Weights of a small transformer language model: LayerNorm before each block, 158M tokens.
Each number is 200 + 20 x the weight over its row's rms, rounded and kept within 0 to 999. Layers, rows and columns count from 0. The size before them is the row's rms in percent of the matrix's.

# layer 13 attention key, 96x96, rms 0.332, rows 0-72, columns 0-95
086,215,223,187,204,197,214,230,231,186,217,175,230,202,213,211,203,194,219,180,176,219,188,215,179,189,164,191,195,195,164,216,202,216,236,198,202,225,203,214,230,189,188,192,192,212,202,156,172,151,212,191,215,189,199,228,204,215,231,209,220,179,196,187,186,228,203,236,203,207,206,220,212,230,194,201,187,188,187,148,175,206,184,176,168,211,222,229,199,198,180,181,187,196,193,149,184
079,210,217,203,224,175,174,200,195,206,162,179,197,203,239,206,229,213,198,199,199,201,176,224,222,217,201,192,211,178,209,195,193,216,210,198,171,198,232,218,236,163,210,220,184,196,227,188,200,223,183,219,186,224,223,195,205,200,215,170,205,211,202,198,216,172,224,196,204,181,227,176,216,167,198,189,192,150,171,214,175,199,170,171,160,215,198,201,195,180,216,158,197,168,234,186,225
083,205,200,215,202,199,218,176,203,203,193,223,176,211,152,196,174,196,176,220,212,206,156,171,203,202,198,203,224,209,173,190,240,207,158,235,221,194,199,215,195,190,211,202,187,231,198,201,228,207,174,147,215,188,193,205,207,195,239,178,212,221,217,214,153,225,249,217,204,205,206,206,178,195,192,202,200,202,202,206,220,229,188,208,172,190,198,202,180,184,198,214,203,171,157,173,195
090,211,206,243,220,172,204,205,201,175,180,205,226,207,193,210,234,188,199,214,212,200,213,223,194,264,198,217,177,202,209,204,188,206,205,190,201,226,164,203,202,190,172,185,187,191,214,211,178,160,205,217,206,171,211,216,225,233,224,183,231,197,206,156,243,182,180,196,195,225,145,193,202,217,162,216,195,177,199,204,196,224,188,215,227,215,202,205,219,208,219,193,220,205,189,219,210
078,175,151,200,194,204,208,211,194,198,242,212,229,219,219,203,165,210,211,211,211,209,210,213,159,227,211,191,221,171,212,233,225,185,203,212,220,224,193,210,206,159,195,187,226,166,202,203,211,230,215,225,225,207,224,230,209,222,212,209,240,189,200,215,237,174,222,191,215,193,230,198,194,195,206,202,225,156,170,198,193,204,163,215,210,198,186,231,205,188,189,207,183,204,208,191,227
095,176,171,212,202,200,202,196,210,175,174,219,191,175,198,172,191,164,215,199,186,195,231,246,201,192,167,173,218,225,210,200,191,220,209,217,197,188,181,194,188,184,223,188,209,187,194,162,188,243,192,214,186,209,197,169,188,200,191,190,224,206,196,208,214,213,207,198,205,197,181,186,228,178,239,196,222,212,273,212,228,188,184,205,184,209,216,228,170,222,204,235,186,234,204,221,186
083,197,150,182,181,213,184,170,224,200,213,209,193,185,228,210,222,177,221,242,233,195,208,204,224,169,216,219,202,197,186,210,198,191,192,193,217,220,208,178,201,166,234,228,161,201,193,180,207,152,199,227,177,201,204,191,163,216,231,186,191,207,203,226,172,188,205,178,202,237,187,201,209,211,221,193,181,190,213,220,212,186,226,218,195,154,192,237,178,187,177,182,185,207,200,203,201
078,178,241,210,176,228,193,204,215,212,204,195,165,209,206,176,183,220,201,200,216,216,176,218,201,160,178,172,195,221,183,204,176,194,186,203,230,222,176,174,171,161,215,202,168,179,180,190,167,199,212,185,164,212,164,196,181,197,187,238,197,212,221,204,203,191,236,177,185,218,190,178,207,156,212,178,210,203,182,218,193,215,195,174,186,195,193,198,223,194,192,164,193,189,178,186,164
086,179,199,221,177,187,164,217,175,192,166,228,215,204,237,207,214,195,225,218,193,177,164,193,217,209,192,237,211,226,193,195,178,190,203,177,202,233,199,184,180,173,181,188,181,198,166,199,181,241,187,161,204,205,178,187,149,219,177,214,205,189,170,199,223,185,194,200,190,225,194,213,201,163,197,207,185,185,202,184,180,216,170,194,201,226,210,213,207,214,227,193,207,216,222,154,188
080,186,221,209,188,199,171,207,235,182,216,206,186,163,168,189,210,195,239,207,219,240,198,204,202,198,214,205,208,169,233,201,203,215,177,186,215,166,206,223,160,191,184,158,180,193,226,191,214,183,177,194,219,219,211,197,200,211,189,195,186,226,213,225,191,171,207,188,184,229,226,150,212,230,232,177,186,230,201,193,185,189,174,205,182,184,183,181,172,210,210,187,178,188,210,217,228
088,177,205,204,207,192,234,229,178,232,203,148,196,200,214,261,194,213,183,221,206,225,207,213,209,218,205,190,214,219,207,182,164,195,185,223,216,202,206,189,160,203,200,201,228,194,222,197,210,206,205,189,213,196,214,200,222,202,218,165,196,197,211,193,233,224,218,189,199,236,251,206,176,219,179,166,170,213,185,185,212,200,187,224,224,167,229,194,207,183,222,182,223,201,205,205,228
093,201,182,183,222,198,193,224,228,195,192,219,195,188,191,182,231,177,207,195,226,182,192,166,181,218,196,184,182,181,241,228,199,216,220,174,193,173,193,201,192,165,217,203,182,213,136,204,188,203,216,194,184,198,164,224,205,192,202,214,235,185,168,181,202,226,182,190,209,170,203,250,201,230,203,194,210,178,218,217,211,225,159,207,232,204,183,211,179,221,202,207,212,170,216,217,199
088,215,249,226,207,218,178,195,191,181,218,225,199,204,191,232,189,236,190,203,196,211,218,204,207,207,175,228,179,167,190,220,214,216,232,230,194,233,152,210,226,227,204,188,180,205,172,229,210,235,199,223,225,200,174,195,210,207,198,209,198,177,235,161,190,196,196,221,192,213,219,193,191,235,162,191,204,228,184,192,182,206,201,201,204,188,206,251,191,200,214,200,218,214,202,222,184
080,190,222,209,217,176,160,219,223,204,201,162,193,203,212,169,176,161,214,207,193,201,225,197,218,175,229,202,212,167,214,179,205,213,207,202,205,215,248,210,202,180,184,191,209,200,195,202,198,229,191,208,156,151,192,219,210,219,212,179,167,209,189,223,185,175,189,166,193,174,176,199,202,210,256,200,165,190,193,234,189,218,188,208,187,212,204,213,209,183,208,204,219,207,215,222,170
079,216,186,203,160,201,172,153,178,224,215,249,201,208,177,215,196,205,223,209,196,217,173,195,181,187,204,191,163,220,177,217,179,168,198,218,197,196,185,206,238,197,189,199,188,209,195,166,174,211,219,204,190,184,152,192,210,231,215,196,206,217,204,184,184,167,220,206,215,211,203,201,225,208,216,260,193,183,203,203,217,210,190,208,209,185,182,189,203,210,202,196,253,177,207,173,221
089,207,218,211,179,196,245,184,181,179,222,163,180,168,199,196,183,184,205,201,190,218,210,213,148,206,207,197,198,202,210,171,186,214,217,196,209,211,196,206,215,190,187,206,196,172,179,176,228,203,219,209,200,200,213,214,203,251,225,202,185,163,198,193,189,147,194,241,158,217,194,194,186,228,245,198,241,225,202,208,201,202,215,180,206,208,223,193,224,222,206,182,185,212,203,233,204
093,223,195,198,214,220,189,193,199,237,189,195,186,219,199,168,199,176,202,216,227,198,173,210,175,197,228,188,208,205,212,193,187,198,218,220,192,182,160,177,180,230,189,205,207,218,191,204,182,190,191,204,240,164,216,238,180,186,189,161,206,191,191,202,229,207,164,215,237,209,244,207,215,184,212,170,210,215,243,205,202,172,240,202,200,189,206,193,230,203,207,157,174,202,230,216,210
084,244,198,183,191,185,201,225,188,214,167,170,187,221,176,220,192,222,170,209,204,157,192,239,184,240,210,183,207,200,173,193,193,164,229,170,166,204,207,159,179,210,220,221,191,183,212,209,223,202,181,217,224,165,218,180,219,181,196,229,205,232,234,205,208,200,204,177,201,195,218,207,182,206,204,232,196,188,200,198,191,200,179,201,177,177,195,178,208,173,204,221,203,189,210,226,231
085,214,224,218,200,182,212,220,162,200,178,167,229,211,189,226,185,241,184,200,194,165,222,180,206,244,181,177,197,171,203,169,191,180,209,173,177,217,195,234,180,167,199,193,243,209,207,189,180,202,224,226,175,192,215,154,203,213,202,188,182,214,196,206,164,191,191,201,202,193,170,213,197,219,176,209,187,226,200,191,179,223,228,200,212,189,224,192,152,206,211,183,211,213,207,196,197
083,219,197,201,231,183,171,235,180,241,187,192,214,231,210,214,191,202,229,201,211,219,155,227,165,164,206,197,193,203,224,211,214,204,201,171,184,210,202,198,214,184,211,196,181,189,256,191,202,216,198,205,201,195,200,179,207,204,220,213,198,188,213,217,204,231,220,218,235,230,201,194,203,221,187,203,203,224,198,176,215,201,201,186,192,184,215,193,182,268,187,142,217,195,189,211,188
071,216,196,214,209,242,172,194,179,210,181,209,223,186,218,173,207,208,211,195,143,228,216,170,202,186,209,197,225,203,234,188,226,199,240,198,182,216,199,188,227,205,230,191,185,211,164,189,186,191,225,201,205,213,226,193,191,198,219,214,218,190,190,213,187,210,234,195,201,163,185,203,237,177,234,198,181,188,209,203,176,173,181,185,259,186,219,205,226,188,197,194,197,160,198,199,198
071,184,184,202,220,213,203,187,201,243,208,217,190,215,212,183,246,188,225,223,163,183,228,224,208,211,203,228,208,186,186,223,172,209,192,161,187,213,204,187,240,207,182,172,227,208,196,217,170,197,174,193,199,222,185,196,223,193,206,190,182,202,207,215,209,208,211,159,231,172,214,176,208,204,217,226,205,201,208,185,206,170,177,226,180,197,246,211,201,200,238,161,177,178,215,180,204
089,201,200,215,192,233,223,219,219,188,180,225,182,182,233,198,172,183,196,171,210,203,207,213,187,170,186,202,216,191,178,235,194,180,196,203,217,231,201,220,188,224,214,199,202,218,195,229,202,215,179,213,226,203,215,148,196,226,175,165,213,218,217,170,202,180,160,187,209,204,217,166,210,169,200,217,208,196,201,161,196,209,154,213,204,176,182,172,243,209,204,226,228,197,184,196,202
092,206,200,219,209,219,228,190,161,222,205,206,195,193,181,191,225,167,218,199,198,196,214,204,196,155,182,203,192,211,165,206,196,186,197,181,205,179,236,208,205,170,213,226,173,181,165,224,194,193,185,212,200,248,219,230,216,236,223,201,176,216,187,201,197,198,215,234,235,212,210,203,209,149,174,170,175,169,206,176,223,214,212,220,192,195,194,188,208,209,174,191,216,213,233,201,179
075,197,210,166,170,238,199,209,201,182,193,211,166,199,209,171,197,206,222,196,164,199,181,220,188,198,206,187,228,175,195,219,215,209,190,250,172,164,207,217,159,198,218,207,204,175,224,195,227,174,181,176,224,191,191,194,182,177,211,161,206,165,176,204,223,196,209,172,199,201,210,230,217,222,182,208,189,215,235,194,172,197,188,220,204,216,223,233,198,211,219,214,232,204,226,215,182
074,204,201,235,173,196,193,167,204,254,214,206,221,208,163,204,209,186,183,206,204,231,206,224,214,208,204,212,186,209,170,180,214,197,213,217,216,209,223,225,187,187,217,190,225,194,198,220,202,204,173,202,178,165,225,243,166,188,241,214,214,198,187,213,206,191,202,168,188,194,198,205,185,222,196,172,182,178,193,211,212,237,201,170,194,201,165,223,144,235,202,189,208,181,213,216,204
086,196,179,205,237,212,210,206,220,193,176,204,187,219,191,213,211,174,200,168,193,189,176,226,203,194,221,185,176,207,223,185,165,172,154,184,223,163,227,204,221,160,236,212,200,192,242,178,199,220,202,186,212,229,203,226,207,167,225,211,195,222,210,199,193,200,208,233,187,229,222,230,219,186,171,212,166,207,207,191,194,184,175,197,226,189,203,241,215,209,203,176,198,192,220,205,214
086,238,201,207,220,216,202,216,171,218,193,268,202,209,166,183,200,226,203,165,196,221,219,227,197,204,219,206,196,230,214,201,180,200,214,166,190,200,204,211,194,190,185,199,226,206,221,186,204,177,196,173,179,181,206,181,183,186,213,200,166,184,184,191,163,178,234,196,178,237,168,227,198,203,191,219,234,204,170,221,221,195,191,212,168,215,167,218,208,175,203,205,211,209,197,200,235
083,208,214,199,212,193,218,181,190,218,211,233,162,203,214,173,230,202,190,193,204,192,180,195,212,188,194,206,215,173,169,201,223,186,188,208,196,229,161,220,213,184,204,198,193,208,210,204,225,187,205,212,201,177,185,203,202,239,178,227,175,161,244,234,213,200,215,240,191,197,186,205,185,182,257,235,197,239,204,221,210,186,175,228,200,158,219,203,180,189,182,211,202,206,201,223,226
092,177,213,221,181,202,198,216,251,224,201,227,207,213,204,200,181,213,209,193,206,174,166,196,209,219,209,218,222,191,194,202,228,217,172,210,160,162,195,202,217,210,212,174,176,195,172,172,217,199,205,189,166,191,169,197,194,192,189,185,226,178,176,234,170,198,193,219,196,214,185,147,167,190,209,198,221,240,207,183,176,201,203,247,223,225,204,207,188,211,168,193,181,202,212,206,212
085,165,206,178,179,179,190,220,201,190,208,205,198,195,178,217,194,208,192,198,187,219,194,188,164,190,224,190,203,192,183,254,136,169,201,217,229,187,197,224,188,181,206,205,172,212,205,209,191,214,250,194,214,197,189,175,185,199,221,218,199,188,192,183,215,172,227,189,207,221,188,197,179,214,223,201,220,169,187,187,243,203,214,218,227,192,189,166,183,217,214,151,206,188,202,184,174
089,193,251,230,187,185,193,163,225,200,208,167,218,179,198,186,192,181,195,194,191,202,201,191,212,209,217,186,211,165,177,175,179,211,229,174,213,194,172,196,197,199,180,237,202,233,230,187,205,194,227,201,195,193,191,193,210,208,201,191,203,170,202,210,180,220,201,225,177,181,230,172,207,236,200,153,198,189,201,229,188,139,173,209,223,207,206,203,182,223,188,197,223,198,187,196,160
082,209,203,196,219,214,189,189,224,188,214,208,197,235,188,188,190,190,169,203,193,199,215,197,184,172,205,186,201,198,173,162,212,195,172,202,168,208,166,205,195,199,174,228,213,155,244,201,198,200,229,176,182,196,195,197,215,202,191,180,181,208,209,193,211,213,225,192,180,224,215,208,184,200,216,171,242,248,220,195,190,178,187,212,225,235,198,231,200,190,209,148,204,192,212,252,178
073,206,175,172,198,224,168,193,203,190,192,181,192,212,225,190,193,220,185,187,182,221,218,212,178,162,195,244,190,212,187,198,171,217,174,244,191,207,231,195,192,206,182,212,208,200,212,215,165,200,233,194,205,205,208,203,198,194,192,175,171,231,175,187,155,181,188,172,206,203,179,219,208,207,191,207,221,173,212,167,191,192,195,215,195,189,204,181,209,161,207,249,173,199,197,187,143
090,250,189,229,216,186,187,218,236,232,189,212,222,201,225,242,169,193,196,192,191,207,175,207,209,188,204,181,204,201,220,197,167,224,194,210,158,212,203,210,203,183,201,194,223,212,191,207,200,242,180,175,180,225,205,206,204,184,210,226,217,198,213,181,199,212,233,212,207,179,205,197,173,192,153,218,211,217,212,167,203,163,189,210,200,213,223,199,197,213,212,173,210,174,216,234,249
086,187,150,202,181,196,226,218,214,177,215,191,208,228,163,194,210,199,185,226,206,187,217,206,201,185,205,199,210,183,172,197,196,218,202,238,198,179,179,214,212,204,176,218,213,155,226,199,216,220,212,188,197,194,182,197,244,175,180,220,205,229,231,222,210,230,184,247,218,230,200,193,190,201,185,170,200,217,193,183,187,202,193,236,198,196,215,187,179,204,195,173,233,227,235,162,188
073,189,190,193,201,211,213,240,190,192,200,189,189,182,163,178,188,183,197,215,208,239,183,194,220,166,215,222,182,190,186,205,214,197,192,205,195,216,188,212,216,218,200,225,232,173,198,204,223,180,212,216,195,193,222,226,176,186,178,183,223,174,190,224,200,174,214,197,210,221,210,193,187,207,210,197,187,186,207,164,179,184,212,196,187,270,196,170,149,237,224,197,170,170,237,204,214
079,180,194,211,176,247,218,235,190,223,191,159,214,190,198,226,191,215,220,164,206,200,216,209,195,198,183,199,195,225,234,196,206,230,206,186,201,214,182,217,192,190,169,223,209,213,193,159,210,182,177,230,202,176,207,238,214,219,212,202,193,160,203,194,194,207,208,234,176,186,231,196,225,205,187,154,172,206,183,195,203,202,158,213,212,213,213,222,208,216,189,216,228,198,171,175,175
072,225,192,207,179,211,197,204,219,186,183,226,218,201,200,218,204,186,185,210,173,221,240,232,203,195,196,257,198,164,198,184,196,203,221,208,180,194,192,215,162,214,206,202,212,216,191,200,183,194,181,238,215,218,235,211,210,194,195,165,182,195,235,201,179,217,183,170,201,215,159,213,222,196,226,179,191,197,171,207,189,223,175,204,173,179,211,246,173,201,244,190,202,192,210,220,222
077,187,202,247,212,186,207,188,209,188,190,185,219,196,199,220,205,154,188,167,188,179,176,185,213,180,211,186,198,186,181,172,198,228,200,218,195,199,223,206,181,208,189,200,179,264,205,192,223,187,202,161,191,192,200,193,243,201,192,226,206,197,220,228,185,242,186,196,177,233,200,197,237,175,192,212,187,205,205,206,209,183,219,220,231,203,173,202,211,216,208,215,207,225,238,197,244
084,167,213,216,214,213,145,193,212,187,175,183,244,188,207,161,212,227,207,223,201,215,200,199,192,195,224,200,191,211,160,203,233,185,201,250,177,213,197,170,228,180,181,209,199,197,200,195,194,200,225,199,225,207,193,176,192,202,212,220,211,226,205,174,202,223,188,190,225,208,216,207,231,211,192,197,182,172,210,219,195,204,173,223,185,238,201,191,220,216,192,207,162,167,159,197,228
081,188,179,214,194,182,168,182,197,241,227,178,196,185,196,203,191,183,227,190,189,180,189,214,189,206,216,241,209,191,188,181,169,181,155,180,198,199,187,250,175,200,180,173,202,187,193,207,187,180,195,186,199,172,206,216,215,216,205,177,199,161,178,249,184,172,203,222,185,202,229,171,178,190,196,186,219,192,160,205,205,188,245,238,184,207,210,209,192,201,202,198,204,167,181,197,207
075,201,202,193,221,175,190,203,221,224,224,208,183,219,190,184,200,152,165,207,213,234,208,202,220,177,218,199,177,210,212,195,191,223,240,189,180,201,184,239,202,182,208,151,173,240,183,200,217,216,205,217,187,201,206,225,174,222,215,196,191,223,188,154,231,202,177,208,211,183,219,166,187,180,189,177,207,209,177,222,196,164,192,192,210,196,185,174,228,187,183,195,199,221,192,172,174
081,213,199,195,185,216,213,197,207,207,201,188,208,217,190,172,180,197,207,205,161,209,158,176,186,144,204,165,209,214,198,199,195,206,202,195,188,218,210,188,174,221,200,173,223,194,184,233,192,206,207,181,209,170,187,149,195,205,195,204,195,205,211,191,191,182,168,204,185,207,170,205,227,212,207,213,170,189,195,205,174,191,187,211,211,206,177,199,171,195,202,150,213,234,132,185,242
088,190,155,194,178,210,207,196,187,199,189,212,204,182,214,183,211,241,178,194,164,204,169,193,206,175,195,198,179,188,209,185,193,201,211,192,214,192,195,158,197,187,201,209,220,206,213,168,205,235,215,215,214,208,194,216,221,147,180,192,223,209,205,187,194,228,183,228,242,221,224,247,210,195,169,234,174,192,230,197,178,199,152,167,190,215,181,222,191,215,201,190,172,194,197,208,193
083,225,204,233,185,225,203,229,171,200,272,217,226,195,173,176,220,171,218,202,193,193,224,210,224,198,225,177,168,214,223,171,216,236,186,168,229,219,197,211,182,230,191,187,225,173,222,209,187,185,170,239,199,226,192,202,214,193,221,203,188,216,190,192,180,221,197,204,196,189,229,214,185,196,183,187,231,171,213,209,213,207,207,211,190,203,194,196,195,213,210,229,185,220,219,216,197
078,185,180,219,205,178,177,232,220,180,176,197,203,202,189,219,209,204,202,219,193,185,226,176,214,210,207,176,187,208,213,231,196,204,204,234,183,239,172,201,192,192,171,195,171,223,169,198,221,175,171,196,184,220,160,227,209,197,231,206,192,201,205,207,166,203,215,202,209,229,185,221,203,194,223,162,194,162,220,222,195,211,219,211,181,215,214,199,255,229,191,205,174,215,170,218,168
080,214,194,196,187,202,216,194,221,179,191,221,220,193,154,172,206,199,200,201,187,172,234,233,222,216,175,194,196,188,200,161,220,224,190,229,200,199,193,187,188,199,177,212,204,209,186,220,195,220,218,193,232,156,208,222,163,200,169,199,198,227,197,194,209,152,200,210,183,203,207,201,192,219,210,195,225,194,200,222,234,190,226,196,154,200,192,205,213,172,197,170,232,202,198,218,262
081,189,192,169,188,165,161,201,205,220,238,194,191,204,178,173,207,182,198,194,201,226,217,206,193,185,203,207,204,189,208,209,225,209,179,226,239,218,202,208,175,219,206,213,185,181,200,202,144,211,204,236,202,209,189,203,206,212,226,178,221,222,228,216,177,224,184,183,181,177,209,184,252,200,194,205,216,180,167,203,218,209,182,203,220,180,199,191,229,248,224,167,213,217,190,233,212
077,214,174,210,210,187,200,211,185,224,220,161,208,183,217,217,196,170,218,179,203,220,229,222,217,194,242,197,188,209,209,216,183,216,228,184,231,190,168,193,209,227,206,158,195,220,208,202,153,190,201,223,184,160,227,220,210,202,206,254,205,235,202,205,216,182,181,197,204,197,177,187,171,220,175,207,213,192,177,210,180,230,237,192,196,209,215,213,215,192,231,198,221,214,193,205,227
075,208,177,185,217,195,211,201,207,213,182,232,218,198,193,189,226,203,202,183,156,210,174,186,212,217,190,197,210,193,201,188,194,213,233,219,180,207,202,192,195,200,214,152,248,207,159,208,165,209,204,223,194,202,192,218,184,196,241,170,193,201,242,187,190,212,219,192,214,190,186,223,179,194,186,189,206,174,198,165,240,258,211,216,167,224,210,199,218,196,161,184,194,186,185,183,193
087,209,210,211,271,214,169,206,162,208,201,216,183,202,211,182,179,182,174,247,183,204,183,175,210,195,214,195,223,223,224,202,185,223,226,196,197,183,204,196,149,196,208,194,203,213,200,172,194,226,187,166,209,186,189,211,182,215,195,173,181,231,186,209,198,188,206,211,195,208,176,182,171,227,201,186,188,200,209,170,192,209,205,237,194,224,196,197,206,179,247,209,198,179,221,164,215
079,196,232,202,194,214,199,171,170,154,152,199,209,207,218,157,225,186,204,195,183,219,207,198,219,201,189,224,207,210,218,192,216,219,195,181,177,193,174,175,212,170,159,231,164,193,214,215,246,204,229,197,210,187,163,236,198,227,199,215,200,198,212,222,197,195,229,221,173,188,180,187,203,199,224,198,210,201,210,218,179,183,206,203,199,187,195,231,205,188,223,184,207,242,223,216,215
076,221,185,199,187,194,189,227,181,214,208,230,207,205,215,183,166,191,205,210,213,175,228,208,186,210,218,190,182,236,225,225,227,203,196,257,229,223,190,154,202,241,200,206,221,180,211,211,200,182,219,192,204,200,204,203,178,207,209,202,184,200,219,175,236,226,194,225,206,195,212,207,204,177,221,222,181,203,196,221,214,214,175,174,232,158,195,232,217,158,206,210,181,221,167,205,216
076,190,187,218,185,158,210,198,190,215,163,197,220,165,203,206,211,222,190,229,205,190,201,189,180,201,188,180,188,177,173,214,211,221,194,162,194,222,150,201,210,201,185,179,171,176,167,211,193,163,219,201,188,233,206,220,236,191,228,214,215,229,198,179,196,226,232,217,201,185,199,198,177,223,201,189,191,187,196,165,201,171,203,197,179,185,152,200,191,161,197,193,195,205,168,184,179
074,202,198,203,159,177,182,223,190,199,195,186,163,204,236,235,195,194,223,210,197,177,177,198,207,229,239,220,209,153,209,203,219,229,178,204,231,189,228,199,192,219,189,216,197,225,167,217,215,187,243,216,181,190,174,203,225,190,218,239,204,201,189,207,196,203,210,200,187,235,230,204,184,233,177,248,205,171,209,201,213,169,210,173,211,202,211,199,210,178,191,197,185,209,199,184,220
067,217,227,205,218,174,208,231,206,195,193,147,210,226,205,200,163,188,237,221,225,239,189,177,228,199,203,187,203,175,206,160,230,200,203,209,226,202,189,187,196,199,197,198,193,201,234,191,203,211,198,214,204,175,198,230,206,231,151,183,211,218,197,211,176,202,223,191,184,151,184,198,218,199,191,197,192,226,228,219,222,240,220,204,184,194,203,198,218,200,203,202,176,163,222,212,224
076,174,174,140,196,190,194,172,221,183,167,229,222,174,177,175,174,215,206,201,178,189,202,197,227,185,192,220,196,208,195,202,207,174,173,218,191,174,193,181,246,201,179,213,227,219,205,225,203,195,186,191,217,208,184,211,202,172,204,164,224,218,212,208,172,211,195,191,219,192,165,191,172,198,188,197,187,236,209,204,196,212,157,224,216,205,184,229,202,195,154,228,213,200,185,185,196
081,207,185,218,242,189,198,189,207,194,202,194,185,174,189,207,204,215,215,220,205,205,205,187,219,189,214,238,190,180,216,204,195,200,207,208,234,201,208,236,226,184,190,213,213,164,217,196,197,196,194,194,195,223,199,199,194,128,167,199,181,181,179,218,177,176,211,219,167,203,192,207,206,174,197,189,218,220,196,205,223,248,200,203,208,192,193,211,204,207,206,175,182,251,141,239,218
085,161,206,195,178,168,205,211,197,168,201,171,241,200,191,203,218,215,231,214,194,205,193,224,187,185,200,228,214,176,184,238,190,182,203,195,181,180,178,212,157,182,230,191,212,173,224,227,243,193,196,176,211,177,233,195,225,198,203,207,184,194,183,202,229,174,171,193,190,192,241,206,172,179,190,232,196,213,212,183,185,174,217,179,190,189,189,199,218,180,173,178,214,221,232,197,201
081,215,220,242,181,206,214,214,181,241,199,238,164,203,189,215,205,170,212,205,215,182,173,201,224,213,196,201,205,192,194,212,221,186,168,180,172,205,202,219,204,214,241,209,157,195,223,177,190,190,193,215,217,188,208,231,206,222,200,205,181,205,211,166,209,222,173,203,207,218,203,196,185,203,208,211,198,220,177,203,163,203,154,222,198,171,197,200,181,231,202,193,157,185,164,159,201
081,225,225,204,206,203,191,184,232,159,202,191,171,191,228,190,208,171,191,184,203,191,204,223,212,186,185,194,231,212,206,191,195,207,198,217,196,201,234,178,182,204,194,177,204,234,234,224,123,236,207,214,213,205,186,205,203,186,212,213,209,186,216,200,217,205,206,160,218,179,194,178,172,208,222,151,194,204,226,220,195,175,201,194,194,224,219,231,202,209,202,222,191,213,198,181,158
075,183,188,186,155,224,225,182,194,167,256,160,203,216,227,228,168,176,194,210,222,179,256,193,219,202,233,186,226,173,188,223,194,195,209,206,214,207,149,201,230,200,197,193,217,203,229,212,215,204,182,224,207,188,202,209,215,179,190,211,178,197,217,194,162,225,213,205,179,191,219,184,189,174,219,196,183,200,185,188,189,202,209,226,201,197,218,220,191,190,196,200,215,187,235,205,202
087,203,215,216,231,233,218,240,209,181,186,203,205,210,181,240,225,217,200,186,173,193,226,235,177,195,198,194,195,266,214,219,214,210,185,212,203,173,213,182,194,200,175,173,203,204,212,212,200,198,213,199,179,192,216,219,214,181,230,236,199,200,163,221,183,220,181,207,176,200,188,177,203,221,228,203,192,225,173,182,230,178,194,183,171,188,237,171,188,203,177,188,186,219,184,190,180
134,178,200,190,194,226,233,195,188,211,193,181,235,204,193,183,187,182,183,185,189,236,205,177,168,201,226,178,186,192,224,172,220,248,215,203,191,248,206,211,197,206,150,189,246,177,213,214,228,210,230,196,200,162,202,179,205,202,183,235,195,199,192,218,185,184,212,192,198,208,216,226,204,171,205,193,227,189,186,212,184,188,204,190,190,208,172,188,176,206,217,154,196,219,194,235,206
132,251,242,219,214,213,194,190,212,193,171,170,199,182,176,188,189,208,202,197,210,195,215,234,171,194,211,177,181,202,209,209,164,196,218,257,221,211,203,198,201,224,247,180,203,201,210,203,189,239,214,204,190,187,212,207,224,178,195,225,191,205,200,208,234,182,202,176,208,192,210,204,176,199,203,208,181,193,173,224,222,197,178,193,190,170,183,188,240,237,176,194,197,211,159,209,231
134,221,196,216,220,195,194,218,211,206,220,203,210,214,169,204,201,194,230,202,178,206,230,189,205,203,210,235,197,179,155,224,200,195,189,223,166,180,191,177,193,216,220,188,217,212,205,235,210,209,183,175,196,203,150,201,197,207,227,220,233,201,190,187,227,237,208,210,184,179,202,145,186,205,205,256,221,182,195,234,168,186,217,202,192,205,201,211,166,180,178,195,221,209,229,199,186
137,176,226,204,193,193,228,198,169,205,191,184,165,199,224,199,177,195,208,192,228,224,228,182,198,191,175,223,200,229,203,220,211,186,243,177,210,217,163,200,208,180,181,186,209,170,219,199,221,180,205,172,204,237,198,227,164,194,232,214,174,198,173,175,187,210,179,192,200,224,225,158,197,210,225,258,197,210,222,202,209,205,183,171,200,195,236,207,201,199,176,215,209,201,209,221,204
126,179,216,181,161,227,249,201,238,216,243,181,180,221,200,215,215,197,190,170,170,208,193,193,232,170,222,156,192,209,219,189,214,216,191,196,238,176,207,176,187,184,226,214,217,208,230,226,215,196,226,194,159,207,207,200,214,191,204,160,195,199,196,198,182,203,168,201,209,210,153,207,187,194,212,185,203,216,162,199,208,189,184,190,190,225,197,187,199,187,213,218,218,198,204,197,227
129,181,198,208,210,244,215,209,240,230,183,191,200,187,242,227,159,223,241,201,193,193,189,223,212,218,174,210,222,175,218,197,174,189,181,225,203,208,195,214,175,197,183,211,221,194,188,177,180,205,173,211,212,219,187,166,199,238,201,223,182,163,210,188,209,230,193,190,163,204,170,207,201,193,206,222,209,204,191,236,205,211,216,215,199,207,151,167,201,216,189,219,195,176,215,215,209
125,228,236,191,206,231,182,193,193,173,182,206,179,226,202,208,228,201,195,184,200,190,226,243,191,236,228,195,191,204,225,206,196,212,195,209,190,203,220,205,254,223,170,187,183,238,201,176,215,194,208,194,196,205,191,231,220,203,188,232,180,212,173,190,157,205,219,186,215,232,215,180,184,222,222,211,236,206,224,205,217,194,172,191,217,193,209,162,161,185,174,199,208,192,175,187,204
132,218,226,190,216,196,193,238,198,207,204,183,218,190,194,219,205,160,229,180,246,198,161,169,176,176,219,202,212,199,202,205,200,180,199,206,176,217,183,229,168,229,194,183,208,226,196,232,181,181,190,166,208,186,190,207,205,220,160,189,172,211,187,172,199,223,216,195,209,234,220,217,202,190,215,184,170,185,146,210,175,221,199,211,207,216,180,187,243,192,180,211,217,209,205,209,194
119,204,183,199,211,210,235,181,203,200,213,191,228,184,180,237,191,176,209,212,179,215,224,221,182,202,199,227,189,138,216,207,202,176,183,224,216,185,192,150,218,186,177,197,190,226,206,215,196,192,199,233,217,218,198,205,200,213,236,198,183,212,186,147,222,196,209,191,255,219,193,185,239,195,196,171,190,202,189,185,194,201,202,214,175,209,168,211,206,179,219,188,193,213,222,207,169